Weights of a small GPT-style language model, trained from scratch on English Wikipedia.
Size: 9 layers, width 224, 7 heads of 32, MLP 576 SwiGLU, vocabulary 8192, 7.15M parameters.
Architecture: rotary positions, biases, tied embeddings.
Training: a variant of Adam for these matrices, 207M tokens, 6327 steps.
Each number is 128 + 32 x the weight over its row's rms, rounded and kept within 0 to 255. Layers, rows and columns count from 0. The size above them is the row's rms in percent of the matrix's.

# layer 5 MLP up, 576x224, rms 0.0442, rows 262-301, columns 0-55
size [ 95  99 110 106  99  91 101 110  97 101  98  98  97  96  98  91  98 100 103  93 105  98  94  95  98 104 100  96  93 104 102 104  95  99  93  99 107 104  99 106]
[[135 125 151 126 115  46  70 172 129  90 112 108 105  75 125 137 126  92 101 144 104 119 106 136  82 138 130 126 142 120 107 156 134  74 120 128 127 151 145 131 125 175 117 107 121 110  99 139  83  98 145 115 103 144 113 155]
 [125 148 140 113 151 127  87 176 173  97 152 176  98 142 165  66  71 150 157  79 136 101 149 141 158 152 147 125 142  85 171 180 155 154 112 125  89 123 142 170 116 110  83 166 159 131 158  59 172 139 148 131 128 141 123  92]
 [120 101 165 197  90 142  95 111 189 157 170  87 135 157 148 185 124 137 156 167  93  82  73 102 113  96 178 175 146 102 149  87 150  79 135 115 123 126 133  88  72 110 135 123 152 120 158 147 109 144 125  57 139 167 140 127]
 [110 104 115 111 117  99  86 103 149  65  90 132  98 129 178 178 128 118  84 126 144  87 102 130  66 143 144  89  99 160 134 132 111  66 118 141 159 141 145 120 114 192 140 128  99 131 113 189 140 158 157 123 119  82 139 128]
 [ 96 164 115 148 163 118 183 153 224 123 165 137  76 151 103 133 154 112  78  91  88 105 129 124 118 152  90 121  98 163 101 167 158 134 149 146 137 142 107 122  81  99 243 153 159 109 118 146 143 147 164 130 157 119 103  84]
 [133 171 125 123  54  75 136 132 177 155 163 127 129 120 127  84 146  38 103 116 103 102 123 148 139 113 176 163 137  88  93 129 172 100  93 165 106 100 170 106  99 170  84  98 111  94 178 127 128 110 102 149 156 131  75  99]
 [ 99 117  98  84 114 162 128  76 178 107 158 115 121 149 131  76 156 147 145 178 143 165  89 228 118 109 137 174 113 113 190 147 128 121 154 137 194 145 165  90 152 111 111 100 136  79 151 176 127 137 131 143 149 121  90 136]
 [182 111 142 110 140 124  70 154 176  79  94 109  96 116 131 138 199 124  85 162 118 144 102 176  84 131  90 118 112 152 154 146 117  94 142 143 158 122 110 103 143 134 130 110  90 137  94  85 109  95 191 131 150  95 187 102]
 [ 83 124  85 137 133 128 191 124 157  94 149 127 131  76 146 130 140 170 184 106 173 131  71 192 185 148 167  54 172 124 102 117 113 142 107  88 136 110 104 102 122 101 137 136 137  85 122 115 177 125 122  91 162 141 119 116]
 [114 132  72 150 156 162 144 128 123 145 100 136 115 120  95  86 132 135 107 134 171 104 141 119 164  78 129 214 106  98 120 120 117 151 143 141 143 139 141 161 115  91 163 162  64 189 177 111 132 142 222 144 112  73 117 170]
 [145 147 170 123  81 127 147  89  95 168 130 130 154 127 123  63  88 143 116 118 114 170 138 132 164  94 117  96 135  99 141 139 148 157 128  79 180 118 154  86 104 152 130  84 176  85 153 116 136  82 142 127 135 107 217 185]
 [142 132 146 132 222  82 125 127 115  78  86 139 104 157 123 133 117 143 141 107 144 146  92 173 152  92 138 117 136 148 183 139 108 140 116 152 147 160  22 176 108 168 125 208  98  96 107  67 124 142  88  75 156 101 135  77]
 [136 115 145 129 129 171 115 134 142  68 104 126 155 136 132  86 177  39 157 122 141 131 149 141 162 149 121 109 121  94  95 206 167 177 181 104 104  85 111  90 191  94 148 132  98 131 131 116 176 109  89 121 179  75  97  91]
 [217 137  68 106 142 127 222 145  53 113 135 126 170  94  99 175 123 104  75  97  98 142 141 150  98 108 106 109 143 191 126  94 109 150 119 112 159 116 141 107 146 140 141  81 161 131  91 187  88  92 108  92 109 123  94 100]
 [118 126 117 123 132  57 126 147 158 157  87 160 103 153 132 121 146 133 118 110 136 157 134 110 127 141 101 151 116  92 188 144 214 123 119  54 138 172 110 105 150  72 137 109 163 178 112  96 139 131 135  92  97 128  99  94]
 [132 140 104 113 118 121  91 158  75 107 143  92 134 149  86 150  56 122 164 168 121 184 123 101 130 192 161 129  75 141 210 152 139 116 101 162 151 121 133 147 174 129 117  82 127 156 155  51 152 144 144 156 194 132 142 159]
 [116 133 154 130 203 188 153 156  62 118 108  82 106 127 136 155 117 123 135 154 102  88 147 177 137 112  78 120 121 150  99  60  85 155 134 131  92 123  88 120 147 137 138 134 118 122 122 153 153  97 113 163 109  73 120 198]
 [107 137  74  72 195 121  84 149 122 126  98 167  92 135  92 155 103 146 143 170 121 124 116  73 116 151 124 194  94 154 145 182 112  70 126 126 104 145 100 153 146  89 141 165 137 125  65 105  71 180 116 138 134 154 103 138]
 [137 136 115  84 150 143 157 136 119 138 156 132 180  86 137 100 157 125 151  89 120 164 177 165 177 134 161 118 120 125 173 166 153 136 118 118 127 126 118 106 139 170  72  92 174 148 116  92 111 127 126 131 133 177 147 162]
 [154 128 119 100  82 100 147 108  81 112 145 107 106 116 106 137 189 146 134 113 120  74  91  93 147 105 136  65  89 138 115 121  99 130 135 148  93 164 174  57  98  95 142 149 154 162 132  97 164 135 114 104 150  71 123 102]
 [178 157 108 145 124 170 149 148 107 125 137 143 150 137 132  52  73 146 128  96 149 136 156 105 193 123 103  62 127  86 136 116 134 181 110 204 163 104 127 153 120 132 167  75 166 144 151 146 132 104 147 137 144 115 111 147]
 [153 124 154 128 125  90 128 180 110  87 131 169 114 182  72 147  75 144 151 161 126 129  92  92  89  67 122 138  66 172 121  86 153  75 104 141 119 132  85 198 137 131 144 177 136 144 157 154 129 136 137 148 121 175 168 174]
 [111  64 134  82 144  82 101 125 173 124 189 147 137 160 141 131 154 115 135 183  74 136 121 141 108 166 153 152 138 112  75 116 142  87 131 125  84 105 109 159 128 110 150 167 161 168 168 175 107 144  85 179 102 161 127 121]
 [132 175  98  62  95 195 190 188 136 129 118 112 155 153 125 107  84 111 136 117 170 140 119 106 161 115  66 117 127 125 124 170 100 115 131 142 153  93 118 126  91 136 115 146 123 127 144  94 103 126 106 135 182 162 187 144]
 [115 124 101 154 103 177 179 138 146  65 179 159 189 139 138 145 161 100 100 130 176 123 147  82 113 111  91 141 127 119 127 137 124  92 146 163 137 134 167 156 101 128 129 172 153  82 178 103 172 160 106 143 121 145 185 186]
 [177  82 102 105 133 169 165 129 151 141 187 155  82 154 148 121 136 163 155 142  79 175  65 111 115 134 161 122 134 125 126 115 132 151  80 160 157 120 139 133 170 140 107 140 178 159 106  88 140  99 125 163 145 104 179 108]
 [ 67 145 145 133  98  84 117 174 108 111 143 104 144 157 182  82 102  85 114 149 136  98  90 133 150 134 124 143 111 162  62 151 113  82 137 161 167 160 159 142 171 107 111 105 123 174 176 117 125 127 147 132 103 106 158 132]
 [133 179  97  56 126 140 133 123 124 130 112  91 219  92  75 138 110 110 179 140 165 140 133 180 130  89  99 121 113 101 175 109 202 139 120 182 175 102 138 166 146 161 107 166 115 139 152 133  85 118 107 103 172 121 161 159]
 [133 134 160 173 154 143 172 101 128 106 153 105 100 114 143 125  92 119 150  96 142  89 142  88 187 143  68 138 152 165 115 102  60  98 127  96 128 155 159 207  70 100 122  74 122 186 180 170 131 148 164 145 120 162 134 151]
 [176 133 144  66 133 120 142  97 140 141 118 102 144 203 102 146 176 129 108 156 116 133 124 152 113 104 113  87 130 107  85 127 136 135 133  73 112 107 141  78 115 142 177 125  80 165 177 151  79 107 163 148 121 151 110 120]
 [137 124 107 106 103 118 152 171 183 126 171 104 163 107 176 151 141 117 131 104 118 139 138 112  89 115  94 137 100  80  80 197  93 106 129 156 112 166 191  97 142 112 140  87 119 127  73 255  78 116 155 146  74 151 116 145]
 [122 141 167 140  84 100  85 118  90 115 114 126 139  85 101 183  92  74 144 132  94 112 125 142 114 123 128 170 108  90  91 109 132  97  95 119  67  77 128  89 112 113  74 139 163  49 224 106 128 204  94 159 127 136 160 102]
 [ 78 145  69 103 148 157  88 109 104 128 169 175 123 148 122 151 103 106 164 181 133 166 127 144 128 153 112 104 103 154 132 137 154 144 143 146 100 110  74 131 104 110 116  77 110 130 105  94 113 119 129 134  73 144  97 138]
 [107  83 157  82  87 169 144 183 132 147 164 116 172 110 152  98 171 122 128  99 101 126 163  78 152 102 148 140 126 113 117 201 166 146 129 129  69 120 126 178 152 137 175 153 117 143 103 101 109 157 184 113 140 198 155 120]
 [105 135 129  52 156  95 131 127 100 129 135  74 129  60 159  99 155 148 126 107 158 193  90 153 146 136 207  82 112 149 127 137  80 122  74 157 149  86 105 109 103 107 141  80 137 142 126  78  63 104 154 174 130 167 166 174]
 [127 160 165 132 157 118 108 101 127  91 168 113 173 137  96 116 112 137 132 144 227  86 123 121  98  95 130  84 190 104  85 165 165 107  98 116 126 118 153 160 136 145  75 190 152  81  90 132 114 168  13 155 182 122 133  62]
 [133 102 106 111  35 150 143  73 125 108 151 120  95 161 131  96 178 117 120  96 140  19 105 185 118 113 128 128 112 166 174 119 127 125 127 129  76 129 156 118 177 154  93  69  89 151 178 127 152 173 129 120 115  99  38 175]
 [165 146 117 157  97  87 127 104 101 138 135 155 140  72  62 151 134 107 145 179 129 126 124 238 118  98 127 129 128 133 133 100 161 136 176 130 125 145 124 168  94 118 163 133 152 120  95 109 147 129 149 137 119  97 165 143]
 [134 163 142 112 137 111 192 153 129 136 170 127 117 117  68 107 171 113 148 198 110 112 114 153 148 100 153 163 125 163 137 175 187 105  72 172  94  55  72 163 126  93  99 130 103 160 202 110 151 131 141 156 116 150 142 122]
 [117  99 153 180 135 193 172 139 155 104 137  68 163 155 145 148 128  79 124 125 131  54 103 169 119 123 104 136 121 100 146 181  59 112 161  98 110 160 127  69 121 161 104 131 133 139  93  60 112 192 134 114  80  78  94 128]]
# layer 5 MLP down (transposed), 576x224, rms 0.0403, rows 262-301, columns 0-55
size [ 94 102 113  95  99  95 101  95 100 104  95 100 100  98  99  95 102  95 108  97 105  98  98  98 100 107 102  91  96 105 102 101  95 102  94  98 105 102 101 109]
[[178 127 113 127 173 192 167 145 140 130  84 181 158  83 123 127 121 114 116 170 151 231 170 168  72 173 140 198 105 164 159  97  83 163 179 152  65 131 124 101 146 156 116  96 124 109 120 175 149  62 159 150 123  83 190 121]
 [ 83 144 141 121  54 145 108 124  97 136 173  97 143 102 168 127 108 121 132 121 138 110 164 142 132 158 159 132 152 184 130 126 126 105 106 151 123  66 116 124 106 111 117 114 140 151 135 136  99  77 173 129 162  70 150 216]
 [144 122 109  98  85 117 158 119 115 119 109 118 162  94 193 147  62 141 189 120 107  71  94 136 143 131 185  97 151 105 108 163 142  51 110 159 109 185 150 128 131 139 124 153 121 116 102 110 122 179  83 149 141  84 129 109]
 [166  91  95  77 154 142 112  82  75 114  95 139  79 107 129 111 141 124 123  79 123  81  53 117 208 105 107  73 161 153 127 121  81 119 143  92  94 141 138  45 196 122  88 128 196 107 127  96 146 142 177 138 163 138 131 172]
 [152 185 189 161 163 170  87 153 143 104  94 107 135 129  63 105 112 156 121 159 140  80  71 107 112  81 127 111 136 105 226  86 144  51 113  96  91 127 178 166 113 115  78  96 142 121 148 128 116 145 161 182 153 163 128 111]
 [140  57  50 151 125 149 163 204 109 137 148 172 134 158 106 141  99 178 153  87  90 204 159 157 130 118 161 118 118  90 126 135  87 131 118 154 120 163 122 124  95  83 123 109 190  93 112 120 113 118 137 134  98  98 182 123]
 [119  93 133 105  92 147 142 102  55 152  53 160 128  94 119 111 105 130 114 151 110 178 134  78 144 159 138  90 118 134  89 113 189 124 125 128 138 168 129 201  91 108 217 172 119  83 127 111 139 113 153 162 147 132  68 157]
 [143 121 148 157 139 166 182 127 147  77 139 125  67 195  54 129 147 117 128 147  75 153 134 143 141 132  52 111 109 188 100 159  99  99 146  85 126 149 123 132 140 132 150 135 120 116 130  94 139 113 142 103  84 127 170 145]
 [117 135 103 196 142  90 135  89 130  86 113 180 144 104 174 129 128 129 150 134 147 127 154 130 186 153 141 100 135 105 100  92 104  66 113 149  96 136 144 150 126 114 203 195 106 111 134 138 161 135  71 130 116 174 139 150]
 [170 101 105 143 119 140 115  97 106 110 112 138 156 167 175  82 115 120 121  94 129  99 131 131 100  76 125 127 130 130 144 106  59 124 109 178 201  87 121 108  83 105 129 170 143 131 170 104 168  75  58 103 107 200 141 160]
 [163 159  91  42  75  81 184  91 118 134  48 104 134 144  63 167 140 114 119 199 121 137  86 129 157 138  82  94 140 164  94 193 157 184 127 133 108 100 164  98 161  87 161 132 106  87 155 126  94 120 133 126 139  93 159 103]
 [ 84  96 152 112 135 103 174  95 150 115 152 144 124 202 171 128 129 130  48 106 104 108 114  87 166 110 129 128 107 158 111 164 120 115 186 137 212 158 119 123  99 168 165  96 103 137 160 181  70  95 151  99  92 102  96 139]
 [114 129  93 113 174  64 135 129 101 125  55 126 123 135 158 128 154 160 152 121 127 126 112  83 143  70 158 150 153 148 174 154 199 130 128 109 119 129 138 113 126 160 129 101 182 145 103 128 103 107 146 153  61 171 154  86]
 [130 163 205  73 114 129 101 132 136 127 134 133 105 167 187 117  84 113 137 104 120 114 136 139 208 108 111 130 143 109 181 137 102 155 157 150 120 124 115  89  27 135  94 156  59 111 150  72 176 139 164 167  78 139 152 200]
 [163 141 215 103 139 130 153 139 134 147 106 111  84  78 139 117 165 133 130 134 103  37 134 136  75 136  64 147 116 164 113 101 104  99 101 160 147 101 113 147 109 109 113 116 152  82  87 188 158 110 126 121 185  99 123 119]
 [130 127 152 106  85 193 183 127 138 162 112 125 145 193 125 107 148 160 100 138 106 154 105 125 149  85  98 149 122 186 156 134 150 103  93  97 165  98 157  65  71  79 187 128 148 137 144 108 145 112 112 144 100 162 152 163]
 [119 135  75 108 119  82 150  97 116  69  77 132 136 139 178 142  97 147 111 111 141  98 167 166 118  83 139 168 104 143 160 131 180  97 151 135 134  97 177 126 152  93 125 122 103 103 181 112 152  70 134 124 112 147  90 149]
 [ 88 108  80 110 186 115  99 128  90 139 125  67 144 123 104 108  88 124 177 125 135  64 144 148 117  65 148 135 117 137 162 115 154 133 144 136 193 134 157 141 156 159 106 107 121 113 105 152 122 123 145 165 148  91 113 123]
 [128 115 107 150 107  98  94 133 166 155 149 108 107 104 105 139  66 126 123 150 156 138 123 150 132 132 150 118 145 136 109 106  73 126 216 101  89 105 188 120 127 115 144 169  42 158 131 135 131 133 124 133 140 106 106 172]
 [122 165 113 130 153 154  99 145  94 177 109 155 124 130 222 113  66 119 118 121 147  94 154 193 156 122 127 103 114 110 148 124 135 156  73 112 166 177 100 131 137 128 144  82 161 113 141 177 144 157 119  73  77 141 156 129]
 [188 170  75 130 113 116 131 103 133 137 103  85 107 172 127  95 117  95 109 112 102 125 120 121 126 145 157 150 159 116  98 114  95 121 121 140 120 127 104 120 157  94 187 210 122 151 116 114 102 103 137 179 147 115 122  67]
 [ 98 156 129  74 158 128 127 162 150  95 121 129 129 112 129 122 131 148 141 144 111 151  85 149  72 189 133 152 135  82 159 113 154 150 142 125 145 151 155 132 138  90 126 163 117 106  91 119 151 153 155 100 101 143  93 110]
 [ 81 140 123 118 135 105 115 148 133 119 133 172  73 106 112 145 139  99 132 147 107  80  87 122 129 121 175 133 134 112 151 140 162 175 138  94 125 130 108 136  62 119 100 111 146 120 186 149 147 128 162 213 117 120 102  96]
 [107  71 118 147 180 122 117 141 146  91 128 108 155  71 134 161 116 138 175 122 138 141 143 126 115 204 104 109 141 122  92  99 133 127 138 184 114  77 109  77 168 113 122 119  84 154 156  61 125 202 152  96 128 133  89 148]
 [125 143 136 161 163 105 126 102 140 153  61 126  78 180 122  68 134  92  83 156  78 125 210  58 170  89 166  90 119 198 125 171  92  63 146  90 124 130 104 144 102 100  83 175 107  86 143 121 126  84 139 135 111 147 106 163]
 [126 126  60  94  81  94 132 138  85 128 137 121 113 171 126 168 138 108 151  66 168 111 115  99 109 142  79 141 121 121  94 105 118 124 104 122  65 153  99 154  83 113 132  84 144 131 207 112 144 150 169 152 163 138 133 107]
 [110 114 163 140 178 200 111  95 144  97 169 123 115 161 158 169 159 103  95 142 105 135 108 141 150 164 139 139 143 138  92  88 108  86 123 178 181 118  94 144 137 176 172 153 136 111  98 140 155 106  86 128 115 169  54 170]
 [117 154 105 156 129 167 149 164  85 175 163 171 106 148 158  87  87 136 163 114  71 172  98 167  94 156 135  80 145 136 125 151  82  78 102 151  98 103  79  93 125 116 119  34 108 135  67 149 137  65 106 152 124 117 135 108]
 [170 145 110 182  88 137 124 134 126 194 112 119 122 130 169  90 147 132 132  95 114 103  70 155 112 143 138 129 119 163 115  79 133 138 119 124  81  61 120 110 173 186 121 112  26  84 159  93 126  83 162 141 117 131 187 121]
 [125 108  99 123 132 109 142 143 106 115 241 107 138 172 131 173 117 158 141 188  89 132  66  89 171  95  98 170 157 112 112 103 148 149 111 119 139 130 127 107 165 143 108 128 153 155 148 110 170  87  98 196 105 157 206 125]
 [162 157 155 108 124 114 150 111 101 122 134 144 174 207  84 141 135 136 122  85 134 121 130 117 134 160 111 160 125 120 159 115 140 176 136 137 102 136  70 190 149  62 156 178 113  73 106  83 167  77  85  98 109 144 110  95]
 [138 124 142  88 105 107 109 119 114 194 190 179 153 153  74 146 103  90 122 107 107 211 127 101  91 152 128 175 155 159 105 145 130 116  73 122  65 170  97 105  96 154 118 110 111 139 168  88 183 149 107 141 133 144 191 146]
 [206 126  70  78 103  93  90 144 133 120 153 138 141 134 140  92 142 130 122 100 157 142 143 107 124 143 186 119 128  72 115 128 103 123 119 122 151 142 117 128 137 171 119 132 164 121 166  81 113  97  97  95 176 100 143 107]
 [128  62 130  67 142 111 115 152 167 177  76 136 145 134  77 134 156 130  97  83  80 156 132 156 129 214 118 185 132  96 166 139 176 162 116 160 175 171 162 145 171 147 167 118 171 170  87 156 155 149 175 117  84 109 107 142]
 [171 202 134 122 129 192 118 144  94 125 153 125 120 158 106 127  76 113 136  86 120 135 126 132 174 120  69 126 115 133 131 135 114 158 129 130 160 123 146 137 127 137  92 100 110  91  96 139 136  96 139 133 150  86 146 175]
 [ 74 140 142 140  71 113 139  91 128 153 124 148 141  90 175 133  99 115 103 104 102 100 137 168 101  83 116 137 103  99 150 141  84 101 184 129 146  97 146 108 162 154 112 124 211 132 145  68 146 149 140  98 122  75  99 107]
 [145  97 176 125 116 164  78 137  84 135 105 135 139 116 146 108  86 136  79 109  34 155 112 118 176 126 150 142 155 109 210 139 129 152  78 108 201  94  81 135 162 113 122 117  87  49 100 130 132 123 112 167 109 103  61 116]
 [ 91 134 122 112 123 124 152 118 142 155 111 146 145 104 127 101 190 179  65 126 127 136  58 130 190 143 100 127 175  91 147 127 142 142 126 118 113 150 108 151 164 157  90 114 187 138 125  74 119 101 140 115 168 135 127 117]
 [ 70  67 188 165 118 110 100 127  96 149 139 130 110 172 123 128  75 177 158 162 154 115 134 125 154 115 122 106  90 125 106  39 174 125  87 139 162 124 156  90 151 117  92 164 151 108 147 169 167 127 117 165 119 140  65 144]
 [146  75 138  79 119 148 111 119 147 114 178 117 135 108  80 150 145  86 122 167 178 103 106  96 149 106 117 125  92 137 135  51 115 136 148 171  98  69 130 140  80  88 131 107 118 126 168 119  78 162 119 113 176 152 105 184]]
# layer 5 MLP gate, 576x224, rms 0.0447, rows 263-302, columns 0-55
size [104 107 102 103  90 103  95 102 101  93 108  97  99 100  92 103 102 104  98 103 105  99  95 112 104 104  93  92  98 100 106  96 104  98  96 107 108  96 115 112]
[[ 81 100 185 137  86 111  95 129  86 142 203 131 156 111  73 133 109 127 154 111 135 135 153  99  44 155 132 189 143  99 147 104 150  84 118 137 170  92  87 138  86 132  92  80 105 119 152 117 166 150 127 146  85 103 160 113]
 [142 108 139 126 129 130 104 125 151 160 144  78 112 187  97 113 131 137 141  90 180 122  90  74  79  82 154 113  99 102  98 117 233 112  96 133 157 101 117  96 143 184 132 121  84 168 189 140 154  95 131 157 175 105 125 140]
 [ 89 158 163 179  98 121 155 140 107 123 118  62 131 122 104 117  78 110  94 141 157 140 109 156 103 135 121 147  92 133  96 105 128 115 113 156 153 106 174  95  91 133 127 104  57 143 137 123 124 119 109 108 134 131 111  42]
 [135 130 158  90 115 100 106 131 139 160 111 145 175 109  78 100 130 217 145 163 137 123  49 102 134 114 169 156 192 122 123  98 133 106 127 128 118 172 199  67 146 156  72 101 126 128  65 164 117 106 145  87  90  93  68 106]
 [188 116 145 111  78 113 111 120 130 129 137 129 124 101 170 147 122  93 141  62 119 116 155 108 163 167 174 125 140 103 185  52  98 129 162 142 153 164 120 128 162 144  34 148 138 112 131 152  70 126 143  92 118  92 150 109]
 [128 133 152 135 206  89 103  96 119 153  99 117 135 141 137  95  91 153 153 129 138 152  98 113  95 168 115 150 180  95 112  85 137 177 108 133  69 119 172 170 166 135 162  85 121  80 161 160 141 100 159  98 181 120  95 146]
 [153 102 115 151 101 100  38 146 125 112 145 119 110 150 166 110 169 156 118 123 144 222  91 131 116 157 172 157 101 146 128 132 135 147 124 130 123 131 101  88 129 154 113  81  91 106 136 113 144 122 165 157  95 112 196  78]
 [159  91 131 193  72 127  94 138 138 130 132 146 159 140 140 136 110 151 106 110 161 138  96 176 110 152 148 113 120  80 180 133 122 184 153 119  91 151 178  53 120 183 113 104  68 147 168 141 103 204 149 100 147 127 142 130]
 [122  82 185 144 100 140 114 123 177 131  97  98 132 164 184 100 112 143 175  93  99 146 136 106 133 145 177 100 129  96 175  73 123 118 137 125 125 174 135 113  96  98 137  71  94 117 126 122 129 150 151 115  33 176 110 143]
 [128  97  93 155 182 179  93 119 174 139 128 139 189 131 149 124 122 126 105 124 161 152 141 105 121 161 157 141  94 151 147 103 150 133 151 155 176 125  63 180 123 176  98  53  86 129 177 149 151 105 114 127 145 101 204 155]
 [ 87  88 186 172  57 178 116 141 141 140 138 120 114 111 132 102 172 120 206 128 124 145 120 104 115 127  98 137 138 131 162  65  93 120 132 190 100 113 145 136 137 163  96 123  54 154 192  75 118 103 189 132  67 146 194 170]
 [149  54 163 162 117 129 121  96  41 125 113 153  98 146 121 195 155 147  79 149 104 155 154 124 103 149 182 135 123  80 145 124  98 125  80 117 134  84 133 167 131 128 107  87  49  96 114 118 155 118 132 128 144  94 127 146]
 [107 127 121 212 154 188 123 116 144 109 112 139 198 121  83  76 138 154 101 134 148 167  80 110 106 159 134 168 180 148  87  94  88 117 165  73 114 153 128 193 150 127 169 113  87 177 130 118 122 161 105 143 138 148  98 120]
 [135 148 134 122 134 140 167 163 136 111 134 124 128 181 141  91 139 142 208 139 131 106 124 124 110 136 155 159  86 136  90 129 122 152 108 180 124 110 146 156 148 119 120 100 116 159 131  56 117 115 169 116 156 119 146 113]
 [154 170 113  89 160 129 133  87 166 113 122 181  59 104 167 189 127 124 168  69 182 189  87 158 142 124 117 108 127 162  84 113 132 122 118  96 161 196 163  96 177  87 130 102 126 114 100  75 155 153 187 102 137  88 148 119]
 [153  89 161 218  83 166 156  66 150 115  79 164  99 113 137 148 103 167 196 161  75 135 168 200 167 149 170 116 108 118 100 109 122 103 130 115 155 183 117 118 147 123 154  82 122 177 155 128 129 123 128 156 124 134 115 136]
 [159 178 106 107 118  82  99 134  85 102 111 148 128 143 139 115 153 142  99 167 158 176 132 102  89 184 149 122 140  93  95 185 146 155  90 127 143 146 122 150 129 124 133 121 141  99 104 114 129 170 145 188  97  87  95  88]
 [ 84 108 134 153 129 128 158 163 131  90  72 118 126 173 190 136 158 135  98 137 138 148 115 124 124 127 142 137 103 123  63 163  84 117  80 179 130 130 154 133 100 136 143 153  82 130  99 144 135 205 149 164 134 147  90 145]
 [162 133 129 110 100 120  76 129 131 174 101 155 118 154 179 166 155 181 107 117 112 140 130 113 168  84 131  88 186  75 107  91 130 153 128 105 147 120 151 169 110 120  88 160 159 134 125 118 121  97 118 106  77 121 165 122]
 [127 136 125 108 104 105 167 145 153  72 106 132 104 114 122 132 169 172 160 156 128 151  83  93 139  63 155 108 151 139 149 144  80 134 122 112 150 152 170 147  77 111 121 156 116 116 114 164 213 210 144 145 141 188 128 141]
 [129 108 109 136 104 156  77  91 121 168 110  69  87 156 146 117 143 144 102 116 154  98 113 138 133 164 119 124 177 124  73 145  74 143 152 183 114 126 159 165  94 148 124  80  88 145 134 119 179  94 194 108 123 121 143  62]
 [113 145 191 136 108 128 142  90 109 160 113  89 112 178  98  93 145 152 155  43 160 145 116 116 110  94 177 126  79 108 141 130 147 117  85 176 169 103 105  79 116 204 111  76  62 137  91 178 147 129 156 133 139 122 136 110]
 [174  71  97 126  96 155 113  89 155 160  84 171 126 131 206 126 150 193 104 112 164 111 104 147 144 113 150 232 149  96  96 101 122 121  47 136 110 132 108  88 173 128 120 213 140 156  83 154 163 146  78 135 149 100  98 150]
 [167 141 156 135 133 106 111 133 133 176 117  33  99 178 118 118  83 141 145 165 139 124 126 172 101  77 163 176  90 112 170 130 212 115 140 137 141  69 109  62 113 148 112 137  93 121 149 183 201 109  63 127 190 125  97  97]
 [190 110 147 134 163 159 116 100 146 125 189  63 187 166 159 148  99 209 190 136 129 102  90 111 116  99 154 120 126 103 112 147 127 112 102 118 166  80 159  91 227 146 124 156 142  75 103 162 133 123 108 130 121 123  77 121]
 [106 123 107 145 190 163 125  86 149 166 158  94 165 117 148 159 167  84 104 145 121 215 103  56 114 150 163  69 131  92 123 116 151 108  97 128 147  67 112 113 107 120  97 107  78 169 137 200 157 133  96 216 134 136 109 106]
 [104 110 143 148  66 100 138 129 147 146 131  93 140 137 103 153 140 161  99  95 139 129  99 156 144  80  96 175 137  67 130 111 142 183 116 151 145 124 143 180 118 122 134 146 103 120 160  96  95 159 125 100 137 183 169 153]
 [131 123  96 155 137 144  95 186 114  89 172 101 140 120  81 128  76 109 171  78 137 120 124 142 159 180 150  57 133  98  99 112 182 133 145  81 143 193 181 124 142 145 140  72 107 129 125 107 124 127 167 155 119  83 137 146]
 [121 106 140 189  76 124  85 153 138 181 106  30  78 134 104 143 113 136 169 100 110  90 112 172  94 132 168 215 127 125 158 185 136 124 133  92 142 120 107 157 135 124 143 137 141 117  57 100 104 174 104 111 106 166 136 127]
 [169  78 177 150 139 138 192 127 140 107 116 146 147 147 130  85 121 139 107 109  92  67 166 130  87 136  92 136  67 129  80 141 144 152 149 182 124 105 143 137 117  80 140 136 135  84 166 102 124 118 133 158 101 119  85 100]
 [144  95 122 134 141 114  80 127 119 148 100 134 121  94 175 102  44 178  91  89 150 130 153 161  85 100 102 151 137 137 135  94 134 113  80 149 114 154 112 111 133 166 145 113 108 118 157 164 160  96 117 151 129 136 117  80]
 [108 108 136 123 115 139 125 130 113 106 159 186  92 102 186 133 163  33 193 132 139 154 201 112 140 148 165 137 154 130 104 147 147 134  96 147 125  74 121  97 155  93 128  82  97 138 155 148 110 127  90 116  79 148  95 103]
 [101 122 121 128 130 111 132 105 171 120  91 154 115 101 160 109 129 155 127  76 145  81 149 115 111 156 122 169 168  67 153 129 114 101  15 173 141 114 105 181 126  33 155  95  79 137 141 131  85 104 163 133 149 145 102 183]
 [148 144 121 197 166 111 115 165 116 124 126 138 135  84 134 165 101 146 148 112  91 191 188 156 120 130 150 137  87 122 120 127 117 193  92 152 118 153  97 164 100 140 100 122 102 151  84 111  97  90 160 160  69 130 119 151]
 [123 125 114 122 129 121 158 133  82 200 141 110 110  74 132 173 124 138 164 126 186 109 141  92  93 103 137  96 151 157 130 108 140 120 197 125 106 168 137  78  80  85 139 133 150  57 112 145 115 111  98 116 152 139 195 135]
 [ 95 129 150 194 147 115 143  80 173 166 123  49 119 137 113 136 123 125 118  90  98 119 126  97  93 167 104  64 102  87 117 178  97  81 128 177 143 152 125 137  97  87 133 148 108 112 156 112 148 100 165 166 155 114 186 120]
 [128 135 144 153  85 174 143  99 158 106 150  95 134 121 149 124 117 131 129  90 156 134 147 138 146 109 166 138 129  92 166 106 135 168 145 106 114 109 206  93 148 149 123  87 152 113 175 152 145 175 144 171 113  76 113  86]
 [167 165 105 153  90 106  82 141 135 171 158 157 107 138 126 116 131 101 159 112 169 153 127 115  46 109 122 138 154  55 111 103 132  95  96 120 164 120 175  99  82 142 126 110 113 134 129 168 118 120 121 179 102 139  63 113]
 [103  71 107 206 133 144 144 122 150 115 134  54  64  88 145 100 109 156 156 165 134 147 121 114  76 161 137 112 111 131 131 112 172 138 130  86 224 103 133  96 114 156 108 131 115  98 158 139 150 151 135 149 137 125  96 183]
 [165 137 163  92 134 144 125 148 177 136  98 109  69 125 169 123 131 159 163 120 149 108 133 137 172 159 145 107 114  92 132  63 128 133 104 112 147  93  97 121 163 112  63 167  79  37 125 108  89 152 148 160  66 125  90 125]]